{
  "n_layer": 17,
  "d_model": 160,
  "n_head": 5,
  "n_kv_head": 5,
  "head_dim": 32,
  "d_mlp": 512,
  "vocab_size": 8192,
  "activation": "squared_relu",
  "norm": "rmsnorm",
  "norm_place": "pre",
  "norm_eps": 1e-05,
  "positions": "learned",
  "qk_norm": true,
  "attn_scale": 0.205,
  "bias": "none",
  "tie_embeddings": false,
  "parallel_block": false,
  "extras": ["capped logits"],
  "init": "uniform",
  "init_std_qkv": 0.045,
  "init_std_o": 0.0,
  "init_std_up": 0.045,
  "init_std_down": 0.0,
  "optimizer": "adamw",
  "lr": 0.00445,
  "beta1": 0.95,
  "beta2": 0.98,
  "weight_decay": 0.2,
  "lr_head": 0.0285,
  "warmup_steps": 385,
  "schedule": "wsd",
  "decay_fraction": 0.747,
  "decay_shape": "linear",
  "final_lr_fraction": 0.05,
  "batch_tokens": 65536,
  "seq_len": 1024,
  "doc_mask": true,
  "train_tokens": 232400000,
  "steps": 3547,
  "dataset": "wikipedia_en"
}
Each number is 128 + 32 x the weight over the matrix's rms, rounded and kept within 0 to 255. Layers, rows and columns count from 0.

# layer 6 MLP down (transposed), 512x160, rms 0.0599, rows 261-264, columns 0-159
[[136 131 125 122 118 153 139 115 127 138 113 145 153 139 145 144 142 137 121 126 128  99 118 112 106 111 142 168 125 142 139  82 137 120 147 148  98 121 123  79 110  88 100 128 117 134 119 129 137 129 107  97 128 115 135 131 119  84 126 109 136 111 152 107  97 100 125 123 100 141 132 134 135 130 171 125 133 129 143 128 131 170 122 128 132 133  99 123 132 125 104 106 134 127 131 127 123 108 123 135 133 126 127 129  96 102 136 159 112 144 114 127 152 118 116 105 129 161 130 127 139 117 143 137 127 128 123 130 117 150 100 160 148 148 129 136 144 126 159 138 180 135 107 157 113 120 135 135 110 132 105 153 147 140 128 138 141 160 166 133]
 [117  10 132 108  67 114  53 193 145 212 139 104 131 165 131 105  49  88  58 110 104 153 100   0 125 169  34  56 237 142  84 127  81 103 119 124 189 100  45 185 150 175 146  64 130 119  96 200  94 219  84 109 106  31 106 193 141  71 126  59  38 106 155  78 181 175 126 160 173 217 114 144 113 145 199 176 135 115 183 117 140  99 117  81 178 112 157 184 112  78 199  94 139 112 106 184 106 129 143 157 109 120 137  75 117 174 104 105 177 158 150 179  96 144 105 202 133 200 246 187 133 118 164  79  98 132 214 115 158 123  96 127   9 118  88 150  68 169  60 118 129 133  92 150 193  74 157  97 149  63 128 134 143 137 115 108 157  88 169 138]
 [134 110 134 134 148 137 112 167 154 120 104 120 151 134 127 131 129 164 110 130 122 157 148 126 122 150 155 178  94  87 138 132 126 119  75 118 126 120 161 124 109 138 118 134 141  99 132 114 101 143 156 161 129 175 119 171 135 132 148 145 180 109 139 129 131 163  89 150 117 129 129 149 159 142 101 106 127 103  73 154 156 110 114 133 100 178 137 129 149 120 149 142 131  98 159 146 162 135 154 112 113 125 145  97 108 143 116 161  85 162 111  83 132 149 125 112 135 135  76 100 144 163 129 126 123 127 148 133 111 123 127 145 118 168 133 153 172 110  78 104 152 152  89 142 169 126 142 110 178 171 167  92 133 117 130 138 147 152 130  96]
 [174 140 102 155 115 120  71 196 119 131  43 145 171 153 154 140  48 172 198 174 120 165 170  97 194 120  50 165 113 163 113 164  93 130  64 119 117 129 169 165 165 216 217 121 129  54 154  66 112 116 119 115 147  83 149  46 195  78  64 130 151 142 154 117 178 143 149  93 114 187  97 129  94 165 153 135 138 113  91 125 136 126 168  31 126  91  82 136 120  75 133  85 119 113 157 146  72 192 127 136 166 105 100 156  38 141  74 190  84 165 116 157 140 154 163 130  84 157  96 155 132 110 110 190  53 149 157  40  40 174 172 108 117 156 119  70 121  94 111  74  70 145 131 105 122 165  79  99 116 133 121 132 165 169 152 123 149 128  79 148]]
# layer 6 MLP up, 512x160, rms 0.0624, rows 262-265, columns 0-159
[[187 176 121 160  75 196 141 118 129 175 178 162 119 118 163 234  98 170  83 199 201 211  88 129 131  88 217  65 137  98  60 171 176 195 133  94 216 112 169 162  85 108 123  84  69 109  87 145 115  96 160 194 198 123 130 138 178 130 100 119 152 107 194 104 182 169  86 133 163 213  73 156 136 130  84 181 227  93 105  94 166  90  59  71 114 183  67 101 147 137  98  67  93 163 185 194 125 182 134 129 123 107 187 160 133 104  95 114  58 101 156  44 126 101 153 125  91 169  73 169 144 105  75 108 178 120 155 164  77 122 255  87  60  16 222  83 168 130 132  97 157 121 132  56 145 194  95 132 126 167 149  90 186 142 174  65 129  81 255 159]
 [127 130 146 158 111 164 100 178  79 143 139  98 138 174 124 153 117 168 120 135 102 130 166  46 135 127 141 146 126  86 134 122 106 143 113 114 189 156 123 130 100 119 128 121 105 147 135 105  80 126 164 119 107 124 103 134  99 132  95 138 143 133 119 118 122 147 144 121 139 168 113  98  98 157 126 159 179 151 132 106 135 122 119  94 111 123 125 115 109 120 156 136 112 123  96 162 108 128 142 158 122  87 149 131 120 129  74 134 120 144 129 124  84 130  98 126  87 154 113 154 138 135 105 128 151 133 143 130 103 118 164 130 126 110 169 115 106 131 145  85 160 113 130 133 121 179 133 171  72  96 119 143  97 119 121 108  96 132 166 116]
 [116 193 170 177  76 197 147 210 100  89 137  82 130 129 104 235  94 154 109  94 101 114 150 101 163 155 163 121 181  81 100 153  91 167  53 102 239 132 189 159 151 178 127  82 119 102 167 165 135 124 204 112 145 132 142 143 137 109 113 155 143 153 194  80 215 170  66  48 114 110  84 164  82  92  96 121 152  87 151  23 113 105  69 143  91 140 192  83 134  61 140 100  70 137 157 193 188 150 148  90 150 167 167 118 163 202 119  76 131 126 159 124 131 113 127 172 142 176  74 105 104 118 140 119  99 131 163  77 131 151 140 149 142 139 125  67 169 143 153  55  98 108 107 102 195  92 107 124 137 110 112 121 137  96 141 176 132 126 205 125]
 [196 127 112 205  99 192  60 148  76 155 144 143  77 142  51 139  99 130 158  75 134 104 126 135 107  77 173 127  91 141  94  94 122 151  85 103 188  88  82 129 171 151 109 104 137 142 139 169 149 128 146 157  63 101 121  71 145 179  69  77 116 117 149 120 139  98 146  95 139 186 119 123  59  93  74 147 106 218  70 154 142  71  47  56  68 133 141 111  89 119 136 114  83 150 108 145 168 115 170 187 187 126 164 130 188  82 132 149 128  62 162  77 134 168 135  84 129 124 129 163 117 160 175 123  96  91 213 101  80 108 175 202  86 140 172 135  84  88  98  65 117 177 190  98 217 188 102 126 165 162 131 102 152  86 118 106 151 110 213 125]]